Part of a small language model's weights.
Size: 19 layers, 4 heads of 32 (2 for keys and values).
Architecture: LayerNorm before each block, no position embeddings, biases, tied embeddings, ALiBi.
Each number is 128 + 24 x the weight over its row's rms, rounded and kept within 0 to 255. Layers, rows and columns count from 0. Numbers have three digits each. The size before them is the row's rms in percent of the matrix's.

# down: layer 12 MLP down (transposed), 512x128, rms 0.376, rows 166-265, columns 0-63
# up: layer 12 MLP up, 512x128, rms 0.344, rows 167-266, columns 0-63
down166 113:196129132089117191128080139108113124152145143143160128158143114146139111125125095146125108135120141136118095115105109147083115097125111115124140155107107067096196115138105155111123153117115096
up167 090:093099156080137113155101174145111119142194186097133115165129120092112144091139116114156139136126112124149110138131114139115086103121122132111125124132122137134137073113152119181142098130143137
down167 089:151110122108140137110125099140128136184113111116170117126157138143148117121158076103177136107073118108061128125143167135136127112106147100143152173112151119119102149118132088090075147142130097
up168 101:109129122190094150123113115121158122114094125134135115153147130115163131142142136079119150088138170170155098153126102095166118114163147134114071137127158147158141149152141162101111158097086150
down168 112:126158114112141117144146148142144105150106130156146077109151143116139149133154119101128127146151138140135133145118144131106123171153148160120058156114101134136151131137102110134130142137129106
up169 098:156153128122130158109156114115119126115140102134138146132132176091161119137094133110147137132165113106115136097134089141103096147155123089101150147151109099153131151095100090150116160110140114
down169 089:151099080103123127145110163130151114129132118138144179139127125101155095125129114171120137163162125110126118150130132090109092093136132112181092115146160127130109128159102096166147147156139132
up170 092:118127136108114106120161117107148127157159089124093127148179112126134198146104118130127162134156156115148117137124121074098193094128141096133091136130142114153145114139125062128159163136110175
down170 093:145155132120134107169154097115157089168114142107048097142113110163183125126140129119151126127122109118128110156127148116107158110118081152127106149138143144132134126134094097120134118136085164
up171 102:168142125103171077156152151146145119101103136134107072118093153135132143121126096134141172176120180141128138118100146145169129164131152116127128136125110118128117094126121192167169099135111131
down171 114:177125162124125106116130083148127124135109103104089132126090188147088091144113097118136138141106127169127117131127163153143132138140126173139158146089111121111152151142110158121131102064112101
up172 098:137117102168122101150120103146133126093139163113108118157128167121123140123107099132135115135142140144130173151150146145134142133125129141086144108117132111085120123118151156128119126133150136
down172 100:128122100130106133147149155155127127133091119126129175094144136122126115133107157174163128141101111152100105105139107134126109123113124198081157112121109124120123107126181132121073110084126123
up173 103:127150165140159173128138096149111124127145202098123099129107125133113063147175134087110138118147140141100166098145170122135136119105092096157142092143130081124093116153089126152146177122142147
down173 116:157127147144123137118127101098120149185109138095150119149117110155189088141161142145107126137150130104145160141155136163145123098128050097099128103138121114118158138160099093129104118130146154
up174 103:122161164147151127158125159149146135114144108144133129154109140085140131141170138089097141109139111091146123119129139108128129138124149144099100135135142178127145144072148116143112160132144098
down174 106:114126127102103108131126148083118126121106077123134156092124093141126128112126073101125150113114144153130108111065149118128128134091131152107168154122146062109117107116151143134118105164099113
up175 097:136153113110130154158133131102137117137090159073130098081107108165087137141154129135149136175117137151119147136164150128155144148169149077105135083128162072154119146129131142122108170150163113
down175 097:100151136163153146140144136125155079123089146173117106143114153111145112148100143145081108151136159108100122152100101108104108139153087088136078117105102159169097130121133135166126128141163139
up176 098:139133119142125154104097096179082092134117135174124112135099149127137108077151143149109106145129094147147139118102130101122103133178100087137120107093127114184137127138141158166144169131102117
down176 099:131145116135134120167116127080161122110112116123133124147129147158165117137113124115105144160108151103073090147156170127148144087104117147130112105133078127106163112145157114135098137124142144
up177 093:164137160113083132105168152119158148124126120142107146163105156090151182132126183102124103167134122177155152135165103098137134160152120119134148103109115122081153137140111119126130150138109104
down177 097:084088136145136168095100083136097099089181113150173138118172150122156116125097113137138160134138128112142153100115158136111134125093127101153135129115145158190107122167120132120166134114111118
up178 094:163122123084140119157121111120099098110095112120094133145147118126114119134151160156168086133118128162103145150144097140112144126113118136086098103123136144104158157134171180139114105142161142
down178 102:141130113108147157132145137161144164135091161096126108106120118142114130142122119161149134097119124180112098153105158121102136123127132165117100155138156143067135165182103132120113157149125155
up179 107:118161121157137164108123154126125114113164121083145144098096150113148137136144107110119110108183152098141151132111149151138152079105158105106154119100087168112104156095124163130085130110137147
down179 095:103128154130109136124131148098166152157169140090136125092144147092163152119135134101087172167129095116127123105107144123121113121125145112100134110107160087106138095111123140116103180149115127
up180 094:157125121157134102169144128124078128103179112095124151169106116110110137103125137141137125142107088132106185117171092106126095106109096070148134125159160104151156125120092126139134150170168113
down180 113:095184134121142108146163136117117138144174176082155140120153085107147138112129084095147119100124134142118077148138121160126151138123120156121117156128139145147142120122095125182124146093164140
up181 100:108122087104146119099161093117086135155101122104123065108123137123148149117111107110155125109089113149142147131091190115123156137090160163114112177157164114142080155086110129146137168139128078
down181 100:157131135139098111107078139148140117099143104115135119153099102131124150115141152135111107112192138089104115133147105159103152129178105151165118092186140121136141142147114097110159125112141134
up182 103:135143141129163146125077165136152107155119154143115075140168153160142105115103133139153143108077122137136100152138083161080103114130140105125170148120100165170085146125108141155137140137103101
down182 107:116118141147129129073094120121114133148145158136146132118094122110161125166100127100070134113084111143079136147090140181121108118108117100122095140152181115139125114108091091139135140116070105
up183 097:106141122136087106125109097108079115143087113136129129145113129117163161143115140095118102177141139160151133111142132128132136093137197112147113141088129125136128129146118141166150124115106125
down183 097:126134130129093138149127152136109127117111113178153109131136093075103112129108114130133111118151114152160141149142119121127157116139140151112083147161133130122149065123152167138117121113130125
up184 101:104130111120108099130132133130201094139160125132090154150117127096130157134159122147132095112094160090126148144095127104156096173130127115130132102083131135138100161144083135158142139117125098
down184 111:105119130104134112161098089139113146205155136151132154132162085121149143138156118140140136163128126104147106158071196098160127120152123112099131136156116122126117173134144113135199118151127116
up185 100:078100137140102129127150135140092176102117134076122144157082098097106152147122146133148122122126140139124130126147160144097124148145131135157096138121113168153118118093115094176175123146132120
down185 101:117119108119136124116101109160145108078130095110112110133123114113126148170169115103142136076162148090112134107135079150144100152087133125136118137121131123149130112125112076183136142142131166
up186 102:139111163119098108178138120111138111113137146089157096091137143133136140145157120051146136104092167122132118107103062137092125124115161166094182164109108116154135141126165132133127128118103138
down186 114:108121146126112160093128091118126123140100099119158153158095142134154176143115117117164122138122141177157158154109122101135141151140159132148156150117137131122150117136126126132131093080122133
up187 102:138158137133122126124147164138114084142132119129172162129121119128108149133119093135117135100156173139102139096088165145134147144148123118106106156093145117130138102163095112141127093138137110
down187 102:099141107085146128106136108126147183117120107112087175104158132140126134173121119145139180108123133136140123091077113102173113139105161132156129165110118183132106122122100180125136115117142116
up188 100:165138114120106109113137140135133160171149140090130111130167094137095095134141135084133126103102150132129128117169120117155090144126143088156103142080109126151125132144148111146081120142093133
down188 084:089105106148146169128132078153106177100115131137120168159068150167136147147127147111145130140121122119127150128087124122125125148117101166162103152081114139146081141070105096144140118132160154
up189 103:136086100140137141096132104155140150091089127133143148136170139136166144143126150144106118143095140087105156133125105120103145113166110167165108066126149141129142119135158106127103134148106146
down189 091:136138126148170129150131112126117136185159168096110125088146153102108138104144133120165137154112105164123160122175202139153097173100130095094092180137150141137107160108138137134130147133104146
up190 102:107136097113141123102133171135082148101130130134107086101137138182157137104117170156119127157101128102151156144127135164153155151140153152134117153125167143095126112110170182141078087120143120
down190 077:146104133117142132110139089121164102137128112102129160137122153091112140129123128114119076140151146160107107108124110113112136146112154085105153117112119113163168134140097116070159127148108126
up191 103:170166141106130120119137146143185121129157075134102116113105095108137114118129116128129150099114149128121183146128128105139142127152131173121176129128131093146121169146151148120087160160139138
down191 091:143134116130066132148108129123132093086111140122147161129123138151104142139165145126131120120111132164141143137179128096151103129115125131115166162110071104167089156110103138161075138126123109
up192 101:136098143111117091128167103120127133126134082154116164124137165133134128118087133139119159082111140145160158115105138134120151099134114187093128119130129158149117142089134090134133112120124161
down192 109:114101137104131139128144138116181113112113125113132107118112123096138119118123145143160117095117091134127121105132132087157120146121158163165175179113072099126128105126151080156128153143160117
up193 103:136149157145087115126140135088146147115089089111139075145121114145147191132154165099130083155101141118131102088118159118102156131159146146148090130134088110154146121119099125134162115151161141
down193 102:130129101126120116123108101105155148148133109129127109147088101141118130118180126131132106127073151109111143147084136095133110137156159161091141167149176094150160123122108162131146125154138100
up194 104:147125149139150197091136149115085126114151101136091161135078118098136144118163137125158146100112138139139159116120102057123161113153142147112129105101090125152149115159065130136116134121090131
down194 093:129130106156119089092128107111158099158117149115148086147165101140118119111108106114092096137123110114144138109087170128104128143109160096138116138163148153118098132137145112095127126144185139
up195 104:128101105115135118103127154143089087134139148086150113117141147153171097133132134124112100137126095115128160168101129110158158134145109144077122162141128139106118174122146144143149130150169153
down195 107:110118157147133122108145138101121088137129134150128106092127167136115091123123142119141185094131102085119123083108164091130106124087137116121120149132167155133118115132107079133131084110111115
up196 094:114117180183133124105116105099133114121129116135126140074121173131134111112139112103152141170162143104135120133135144143118104109119163102136110188116186109125129141158119125112153144130132146
down196 099:128129170131131130151143091090131123174143162094154120133106123124127101137093111111170134126125107150129132139136139154139149139127075130128123139113177086114097114118155127076106135129085097
up197 093:129163133160135137115187110134126104147134126098112128139112173108106159109092122123068167141115141115121096146084141150152182116124078121093108121151148156127102133112138142146115132134172161
down197 082:162113145125139127106095136137134090152129083113143115144127142113110135152137144126040098153123156120122094076103121148123133106132149146155146140099092113137138147161130097108111100157113124
up198 095:117119128156131148113089124144141179095135156111125117140098138091110161129120165088116139091113125147102137118124189120107104111157119156113112133081110150104102137145122116130154161124160104
down198 098:114097088135127102111132180120119124105094114148118157153138131123104119133130150149093119112141119091142154108092114078132130110100102153091142132138108121064142121138144140131118133089076130
up199 101:102170123142145151152149096131147112131118112146133124124184108178122134117100106116139115113125149159181103115082115106140108113124097117122112141087155136084110108154140101098128094108137144
down199 091:119098115113095146118135171109084145111137152137135132127102116098111127112138115143141127143105130100154130116133111144142121080101133102093120117131126105161096137085132137160115157150116137
up200 107:173103137137110122162130141152149126125060081145106132115157094150130109152122158137113138123114121107122141101157126132123125134149152120089114124117112069147093134181120115124134145145184133
down200 109:144118110117128143092128136131162076135119091129119114141159168128143155113131136129133146117066072096133167107152168119090119165138118146139117155099153053146168130101182134129091145113118107
up201 097:150107149121128127118127150134106148110117151117092092124207183157144131134138127115121137132121146126149124126116101126118096157135108098110125123166127120142133123132128156152137134128154105
down201 090:141114128117138132118115096188167151134129121136161156123081074111148106103087122128135106121159113123111131150125155139131126095135151120152105118106127165135124128161104134114131185158135068
up202 106:090125163093117133115128148104140137123124123132129118146162128101138158109157117100157167116104158159115155145099130119130151140123150080091128155095112118126132179136114130156144131142144102
down202 105:132130111127145124147136127147120123115139121139128177110097122144149172194142167138080107097096124130133130108120107143149150095118155121121131075188116146138172133131137135155140119113136163
up203 103:105104108128131139128132149120145185148135149097103104130138138175122176141116147160103186133103168145093132120127130144125134151151153144156119113116094146110175118183143112132151124107119119
down203 100:138131091144116147107084144151129153151157122129094152120158100121125122131101153147089129164074120115122154170108112170129137117146109097074104148114150142127160127134167119118079132146126118
up204 092:196135125092110081123099116127116162119112110103116143111092178136144121123130143128143146122136091138098157109128109146126131165106149122140160137144160121082123094176137119131117144125143141
down204 093:089110118121116139126118159172150109135137151122155114103164083111139107148131145125125099116109119140122082136109100154146153162104132132116100115101095092144110143101147157144132128184118132
up205 096:164158107122132144125184154129126160142126156110115106147118122170116107109094151103149141096132104120099130166121134115147124151172130128163140117139123150089084149111080140106134079096108097
down205 098:117099126147122106152071130122140092150099106155144186153096092132121108166131150163127081115172119124094123171138101117110156130118126177125155110077158104150160126139131103141108111138123117
up206 108:141156162125135104075105112140107098160090122093188108124131095132125133140108149115137123162155080080105090125189184145156122107147154128129126157108095113106087153128136124107135117133118121
down206 116:113097148130101123136107103127127117163129152091154142154103133141122131163163141140099154137133116095121132162130126100135141139124109135127146137087147138063162161135152124107116136144138172
up207 095:106109121143123147146127139145154098124136157154149105116121167096093156097124140190129159119152149123099172126113126146133161096108084104144104139095134112126155115133139152111139131132140154
down207 099:168141085111119152117116155127110164172108077140128125154105169122136130068135128122114108114103130119151135112153123181135117096138144108124155089145148077113109146120117118154119157081165147
up208 102:113087095179164119122147140160115136118115134127140131137123158106116147118079107126150107197139131089125103139139109103127166138139122157148096118083112086152123102171184109102162111130105115
down208 100:107139162166110140123174140159105119117148139132105111171165121103122128158126164102149101129164164173147112116139161122127117139152122149117187067130181101163103127153131064141140127134108136
up209 094:104118158119117154154155115141121144124126156140100143112125140129110117091157144157151163141166143143131167082146103117135148092108137146151114144123128153113122159124143193146077136131124178
down209 084:137176118108115120150133132143103138149117144175108144093123174133152114123119136107113135172117149105147066106103135140144098123127191084081144133132181142145126121106118133094131106179106175
up210 100:124119145117132140126168139198119141158141179148149115139154132142108161100150120134141163149125100166104136130113115180110085152112161130117092124096105115170134117092085094102143142101172109
down210 114:167127124151153116135084142157078126120145129126094141147127138123100124114157098137108164090167116119118121175123135169100138168131096098147163099137137108117120092128126158105161150128130084
up211 104:113112136112096152110107136158159154156068125093156167133133138148151163169071097154123150153167116147151160118107126136113138117127153130103086118171149115123145142119107120136130100112101144
down211 111:106156109095108139114145095133138147161155136132121114108110103106113116183096139091104143152133112150167117119166144081133104070119135112120120137141081193141101082103110105115109129106141114
up212 099:124108137099068098095154134146127096153124139138131138171130111136159067154132154086155119129127154141120151164131119102124166126127110144130130146142104126093121166120118137153100150152111117
down212 115:100148127122143122156106111127086133122093104130132138139158165103112088131115060183138129147123110126085092134131115139123114131135152129107107088158152118145120109155146097128147134147103117
up213 110:118088108138161122122139171142081157147152137108150112136133113125136125166168120140155120122104128132172136171135115126121150118093143125153117151138085135061119110116123097130113118106140134
down213 110:097167178080106118100140101123172144108212178133103115095114109127101140130137176099121107131147156108185131117082129147112147124152146106157123118163137149157132107133163147138157134124121104
up214 098:101145151125107129092133131141080101135130104179110110159126151125057157144105109129132149088182121124119106115104136093132171163117160114102081146122147114145129127116154115140161132114117094
down214 094:102110087116148150131131118103131096135106105142133125106125135089146114161116091145098148140080103124113138110129160119083152141111073100076151128138124144143132147131128123120125168084158140
up215 092:132103127119165177131109141133140082117135119105133117085117145122146137102137100162101148121133152146178134152136112132132129120160135107167118091164137117136138082133164103130135112118145124
down215 084:118136090132137088140137156107105110134118121126141090099144152125160130082124132147140126117124106163123101109097120100152159178149141171118144089119132106090097120143087108131155119100054118
up216 108:116102105163120092130117147079110138147146114106128126123148129115161137101103177131132175120140112140090072163140111129154105144131172146114160073109126120121120115105159118126133156112158123
down216 130:117080147189131140091129109085113151133148098134151132143098153122150140131105136139153165129101113122106090152098123125126130136140184138142170098134140147097150137112170148133116116120151111
up217 092:134166163154115149108110106154108133168100125140156094167123120110140159166144139129139118139110138112161085140164105151167161125096090141114114071132156128181103139184168137096124099119110101
down217 096:086116146144118110127154124128179140142098098121154077122096132082122132150114115122124150144099081144084126102110136128127136167115111143109096101080137138161086127106125100165125163190116118
up218 096:121129133137157169116150156135099138124142163132105127132142119157145156101123138169086127149150166104116119116117138110095123148156105094117102105143087135142113145161103143162108142107115136
down218 090:150125146074114166132137100129165151122126134151127128134098129111093116131132153112117133169115156119168068101144146161104106118134127100140134130100131132118109116107075159132116115120146114
up219 104:158083119118139120106106157087135138154151111095139122135136117141147122100135117188126148147100145152098089134116128112105137102183105122173135123117123147083104112111188122136152140152116157
down219 098:136142158111076114137124118077105144110103083143107142135098075098112128142127091100137138107114121155138147154081137150115191128099089127099159127100141136122133120146127142136158120072132140
up220 102:169122147097145152099162086146176120110102111109095136146186143169109141117103140149144081150132124135146152137127087153129120126129190122100131110092099108142121140121121162145132111097112115
down220 108:095104107111115157157154144116102088103125115130117098167103147123112121099120137176118156103091132138136165152120122149113089154130130126073168126113132119088117188117130112119115112153139160
up221 099:112173158122102130093134147110151143137151090114175104094115158148119120131110081117142103141155150141095175127112157107120147098128091171129106172096149136096128139109142108123125100137130122
down221 120:146150139113128105146128116135149095096121161083160108123162122132124129153163137082111096093151133138159123159151145121135086157113136127100132114158174094158077110126149132128116157120132098
up222 107:127132152144119120142130132145132098159156115110136158167136128168185098085117131132170143174188157102084116078120139171138118192136091146130137121137093092177152157102144156121126113055117141
down222 099:135118077106102104097138106088146160114148164124115126144116083146153136139169152104139146137134120113113081127129117114082128141125103104153105130145121142107130133142109138121131111053112174
up223 098:167099129144163151099149112112141082129113147098110112111106182116121137145120154116120146137130146148110187144180094103095149126135132116164124141150162089127137125148112126138146152150121132
down223 096:127126140132113145092115154117133181124146128137122168094130105189116173138121122100130142101109129128108114121170120129093159152195134124104123127110074103134099162114170116136086142126123133
up224 104:098132149122087087134127121086107102138179109120106132118121122101117119134156153117122128125149197148145131136142173116159118142153119160130138070130108146119088140154123141152122143128127086
down224 112:148117063122104076132149147132089138118137133133134134112144125140147111153117111122115128153142120160128113141126128138142109145096176132140122080148128087115126149154144161151146125158105104
up225 101:138128148129151117107120116141156145116132095096117123113129114145132085096133119123144149133151133153127114160160129162156101119125135118067123110122172104132071128128110092116109166117118113
down225 107:153170123142086115126135109131105117125093142149137141107131140162157171116117099100071168128127176118171095207149089116136104146157131094128142132110150140096147108093102120114133123112139119
up226 095:096153108157144152140152137114121137149112118150126104128148156153098153141116095133114128137108134131057150098163122156096131142115130138091090135115129160111135138172103131127101097099115146
down226 085:084084115082153150119134126139110118155120167138123105144152069146143132149138122121086154115103129178099124134160074149128149143157156097134146160139165125138116136127092153152179115137125054
up227 104:144119162128089167127132125161139172099074117121131133123119148140103115096170094101104142159124163148099121154112124111109132148152160098134130135121075100154132119128154138121148118152113116
down227 105:121111156124090080151109104151144113136103127133098135165113136158094141135116126116121113167106156086086099140121146104149117129121108118117111137093103129118102099139105144142132117087160110
up228 093:161138133088141100123117120153152177120110083143150118138127145150146172145090146098152148147140134131150130141148076088134152150117107181097110139155095114124107131144119106113126109140138162
down228 095:132143111144124117097111127109083141108145162144134105135118081129116163129128122153181125128079121146111076159178130089094120132166104108107108138130108156095131133092103148145131153129158153
up229 097:127167104144126139153141105099167077154124153141140104147137137108149125157153175107138118103111109155123117126118138152122123104115128112097101122126125087147147163138067072134126144127105136
down229 092:116117144092144125096169162105141100116111141089105137123177101101114119109119138153102133111107124118111084109135119153131132154142117128135133138094133137147112087124169126103114137095164144
up230 094:136155120133117134125121094117126132115102188194162103101159140153156166129160145121162111135147151105105137134125160119174162111104110134125172151148135106123156156161135126144104162137124092
down230 086:117129101122137183136121106155102127119146092084151129161107130081210112127187116146127121138116162145083138117151075122064125145154124148139109119135109112101152100148162148143119100113142130
up231 099:099139137130087162136172092135135092092117124131169119122139125141144144094111131113128165110096147145133072110161092149128096144152150155115130161139121158115182128092119117148121149126115154
down231 118:152139161114174110097123114117144129164142108110112131133125172092111130136133095112125129122141122102078157191150130114124115157100088117131135098123119111092132105170115160108131092099131136
up232 096:129094137137150105116070136132107139114138097104075124142171133143129177102093094146139091145121131121116144126097118157146148116110111149067128137145088128094083107133119116118164119150152169
down232 095:153151171092115135162138145124152157138113119115131123106152127110089157117140091152066145111113183158132122127123119125129175117142143107126123121156172200148134148155097165146151127103127127
up233 113:172123136083143147148149110155170184131106117127113108096128143149104140144156091162129105112124116090142144119092168118128145135085136125087125162133120120161117111135137075147123107154131148
down233 108:137148145145139127120181087156159113140152155149149129098126050146125129112139108172148139111147118127156124152124112119124134136114112082138140125144144181137142152140102101161152097113132099
up234 097:151113133111123071095128128120108144151158172119122121124110114081182158079132103120104137112121161129095142166119144124164090152147053136136116133132133109138136118130131128132120143110119188
down234 097:125123141169125129162128123126127155121107131126081135128117178117109130085140112156117127120127140198155131118161128124092137157178122135134150124139074188117099101181138120162149098129125132
up235 090:163124141120112153149153127133108116081137127154181167142106127135135144125120160083124158159099115143075116116122143125140179182147143146095126154114104107168127132132106169154084133109153077
down235 092:142101091087126122116143137128141128124151128145118161111129122147152057084127113150164164110124102096150143120148111161153146065112109111111164122130110152146123111157120137062142173093087139
up236 097:115122158143139140114099138143146082116160144120130110085116111105116127114082099123178123107131143166145113116140133151121143114080130079148150110119129115158141083179137103174114143122146141
down236 094:128129161090116116096165128113147164123155157128131135135110144085129134161122172112112134142115144118088152082122158121121141124159111135144172125113101154061135150136131129093045140149142111
up237 098:161157143134144116122145133096113081120136115160132136115104111150120122141138174125163097129084124127094130152123131146123148124129111187126118094093161114116091117127172112092141159130187142
down237 104:123130141102087151144119148112076122093140147132100129105164078116114137107144109133147103172085141138124101129113172127121107110147148097092118112144150117124124142124111088124120135156159136
up238 101:129116099115133153145133128150116115169170121090120149108122155124174122117145099154109150132141138070139172108061139131113090104126171141133104128112144081169117098117109107193137128154149142
down238 096:117135088166103169135149175116121133152144155113124160124122053134081136134120107149111112087137124133170106128135104111113141146132109158099136172129140154121152179118115148141077123121132158
up239 113:099152119123138108061139125151126079120136115086150095154162129155120138176147107087119130134110106129089129146132142121102114111097133095110112122129142179093117164133115150099125115149136166
down239 115:142108112144134143171140115095114129155139129176144088124108124130148114137129139139151105178121093107114173145150136135145128154098128082133131109122113122129123146072107084088146080141093151
up240 105:181142116127172125104128126104156112115117123087139106135129121065156150147139180117079130133145131061083113115133131097121165120139129141169147123103130107154128148125119109119169120110097120
down240 103:141119110155118106123122108108122152154098087146169112120134195120140133071153143114135103159164128129144129137132174125127104146149094139129077112123134136136116122109089131126141153150132134
up241 092:154106125116100150141101114103124101124148160097126173147150168154144160121127140116153132150109102109150151156178143177114142115086131167120123077130123107080116131137149109111110130100146171
down241 094:136166148154154123142113112127145124155119141134177148093111128133121133104134124163133169130081150158142132137052068120150116139126164142112135140113143086159119110142127151135144138118085130
up242 099:134156135088105139135121155184151148137141109125161164150151152151100105146151115139152108149127100134108161121118126148129125114116160113127151125163152124113137141149126150127149095088115115
down242 107:132124165133155135122106132157100113124137146125152112150158125126162120108081166125101131133111122108101151120155133155133096160158140093134119140147129153097162124085138143081104088092075143
up243 103:133149116121137139098174119129087138105161152138145088139150114100118086136112118110087139120142144154111170089117120144112145126134122101133114133121066116110104121131136125173131197104087120
down243 100:108130137165125118129141122084135119156113148102127127152167095164109094138116169089099163135130116171138118086120107107129125158153138124094129168138156114120131129124147148119095135181140130
up244 089:128134112137103102165148121141144163138133122137198102098125111114154117107069091161135171146093085135126105164148165181121094128101138143123087151137143090079134069138089107094112165073133141
down244 102:151159115132116090136111131126123138104118172095136114156178101096141108177120107095124128115143159116160161144193131119125119118127129111137167119102112161137122142131135114140121154117104098
up245 101:102123105141146087150144155121156131130148144157091143156137134120101132186061121134116117124115116149122154139138114129132127121132071108127110116124119103105122098128166127135141152127125159
down245 096:182111113088113118105160128107147088138145104123140079152128133151163178109121141152083092138092066130121116138104133107136123119147169129130123105128150073111120144149094177137123119087099155
up246 095:140121125162102141134136193142126115119116156106109090082102116141099116095123111150124139085128140107155135138161139103099137156158118166083173123142169119097088162116162150133142145119139174
down246 095:152132111154135151128164150104125103123120147146126153123109128123130126100168137136134156137110133102120118118179089116151132147085166132158120119117143115149166130121090092115155100115135120
up247 104:146170111120108133122111141112104118130188141139103109146160125138125149111177117118096076135153160097103092132118146144167178136178149109189130150127127103133116118176079114136154099164143109
down247 106:130147099133080109120098122104117140086094117143096111197134112103125121069130127131124134144141173160092158160128138117080097123113137107161145164124120150115134130121148137111138170158127163
up248 099:098147122134127146105085107175148150147089115113125102102135132096127111087105141162155149135118122131098153140135130132145163106124176144124137131104116100127096070106097123141155098149146081
down248 114:125141080138106093148164136096101154136146119141156146117129108160130166099156101132147148119116151105155121161141121134137148125129141125115133099146094091118077114125150175148090103159123115
up249 100:079127108103174139131180124100140139172118113102120148141144125128137125162146111104147149135090153104133131110161156122165114103109124140090099135138117096152107109106154162093123167130176122
down249 106:148123195095164158112161147127121142158108132092127124155155111128147116117130144131127106133093132125107106094144133160114113161102132157134120131140141152154130146199110129166124101105169121
up250 100:152178149121114105126118108128097104187139112157133146107141193150079105150136165100106114105117150152118141143156117147128122110128158118090114099106139140134109137109123091144164141151135093
down250 106:105107097120170135129139107100126097075154118104122098102064127105106162095157104103164119133117091152080146118138106167099126098112087122175126145151113136121160123102125128137086080139117117
up251 095:101100144083150140131153164120137097187149121163136126130138137112127163136132137145128083132130142154141126093124145141129135088105125148105117119150110076183094111153124118144107180144084151
down251 081:126149076110157113106148150164130072085143133127158130167106110117115121124113128075146153128122116111115097109102119181147127142105102137134154117167148125110139092148128134137107084092071108
up252 102:142125107139135102159083147125171132137100096099121146112141166139165111141134126123095115129073149137140119128099156145143135136132153129127097122139130125148133102149119073125139138145121156
down252 106:126164183101149139088154156171143114138160116094080091107136077084156122127150138115147138122104076126124114162080093142119136102160181116145113143148106129147138157134130165135116144136114122
up253 098:122135142126135172130140157150139151089157125104112098120124128140079153146094138116155114139115144117168107125134169120125111106115124104064145116085127185134153084174088127144119089110114170
down253 103:132070117106118100100103106156123138083100159105134121110094149117126103092136110136181144127088133111151144159149152095138143130106137088146137148074112129139122141141124108117163142123147138
up254 094:107112115153104121127117110122141135116165133085141080163139121153129142095129137139164131164186107108160151117128105122134180094093114112120159143151130084137163133149167158116124142126131148
down254 111:126127092128095175103094156120174165161135093168150141141128099107105134114134157153150108155153106120125137143120125147124123124094157123116084150156082111157140135124139143106137126113127146
up255 100:113156147113164192143147141150161163150137154153081154149109071140134125070151112135149126142119159107139151158132111135146140134133080115119155137117148127109121159147135151107167129065130111
down255 110:114131156122109113149089122081134132137157123112103178108137102154152096125125107126095115114132124112101155103147195095084114125130094180153132112093110095133115158132116146107086102103165119
up256 099:115127155158153098125182156186094111124112121125124162093143130113119128151161123145138131079138132170138161165146125105110129088118148139108103171114123107160156122138109115153156098084145132
down256 090:119140138195144131134130129107115142090128127174140087151130129128125181125093138112108122142096134152128099139134169164082141136104119147115099161136097119136116111140135171108150152174120146
up257 106:122116138148143148120131160118114107119104112091116158145155126142118145139105106129141134131151103091150099097135119118093122171151104166096113105105114159159121141108132174170104067126079139
down257 089:140131092101170149121147130116099077148126112139120184132092116119135133106106160129165155136152097134075114099124099176109111109127115096101087097125101141097127145128105093121103093104142095
up258 104:135141121129119115114125143111132098130140140106149154058121126101127082083117136109128154166158111086144187123152165150141116094096105139114139147123108135152102171194130103134121125144147076
down258 104:068132090123132133123169097094167120122104103158128099157119154134074157089169128154138116143123147126114152129114134108106141142110118112102119113125167163102130166134142074148151134122111126
up259 100:108138123118084131082140135144102179128132105079118137126152147139150119125146131161094113144168083125120149132132140173143095136111143117127117148102130129135115114124126158132158178142146143
down259 097:147117132143130181111139094138129123104113100106120130177130073149119122109184094129137194103158097125132135154098120124164129146149148105099115156104117126145158133081162131147169113107127146
up260 094:096108062113120126119161107099117134085136136126153139140140081122141092150143147120135206086109128113078119111134142115151123144129164103114149152110125149170151099188097116135155107110094141
down260 097:105110128148131139129155133139143130144139101112071154117093127173124200107130137102113154158143126108089131141140104167120128102140134156120087140109145125146114120121140132079092143111116110
up261 102:092106151118113142099146127123103140097126125161138145114155141126095165117081097102176122071128161137116098154169135096085127120107153142107111093118134085148165137109133132172161137114146139
down261 098:160139142131120079129135148103129148136169097113087090127137118134158126116134105129155150101157124104114162107130143127137102091143090109104129097119087149128119126173111107137095140139132186
up262 091:139101153132089103135123130120174091105132154137126134144133113164154141148141155107166123114104096144146066146137126134096110122124151139155097124096135171139113142133158061126136139119150149
down262 094:141116095151183130152102157106140138094142144117126122141083101132088102132126150149150125149137128188099105099149095148131136146182100138101120101122146155098116149128079148114121131117124125
up263 103:159144119151110124146132125119144114135064140098117148119117155140113136155153121128107112135127082167119153129123097090121151145155150148113101090135128119168152110109093142141115176163120176
down263 104:132139098118101105135151167109124124123151126148137144057151145156126102132137187089133121140078163115119104069100132134131129109151103138112158148142119131161129100133123141115124137097135154
up264 100:155144124111123109140184179131109150117159111152144136100153107149147101133092121137082124128127134140125163127133148150154111134152167155094137135133147130140133129117121145113093091093136116
down264 101:165190117141115113136133130119148094091149138129142161117113100142105114123140159114127097122125099091114145149129172143122117136109100130107082132126141135136122147142152150101171151086121124
up265 088:145153159095079132120143163141124158096099159112121108127122111148135099084123161136145153141130096108126104123097124152131160136087141135154074141109143107123127104164147082117159178122116109
down265 103:175147147115139078164100078122128112140133129106150126113075114119123125115121101118135106147098127097163078103146116082157086103113129082101111152139120122122144092099123126170082095153165149
up266 102:106104119116134146140122167158119102104125142134116146107117112104112174146110145132129124137080117126068152126125127148095141148123108130121128084096152168107112106148137078142102145124154118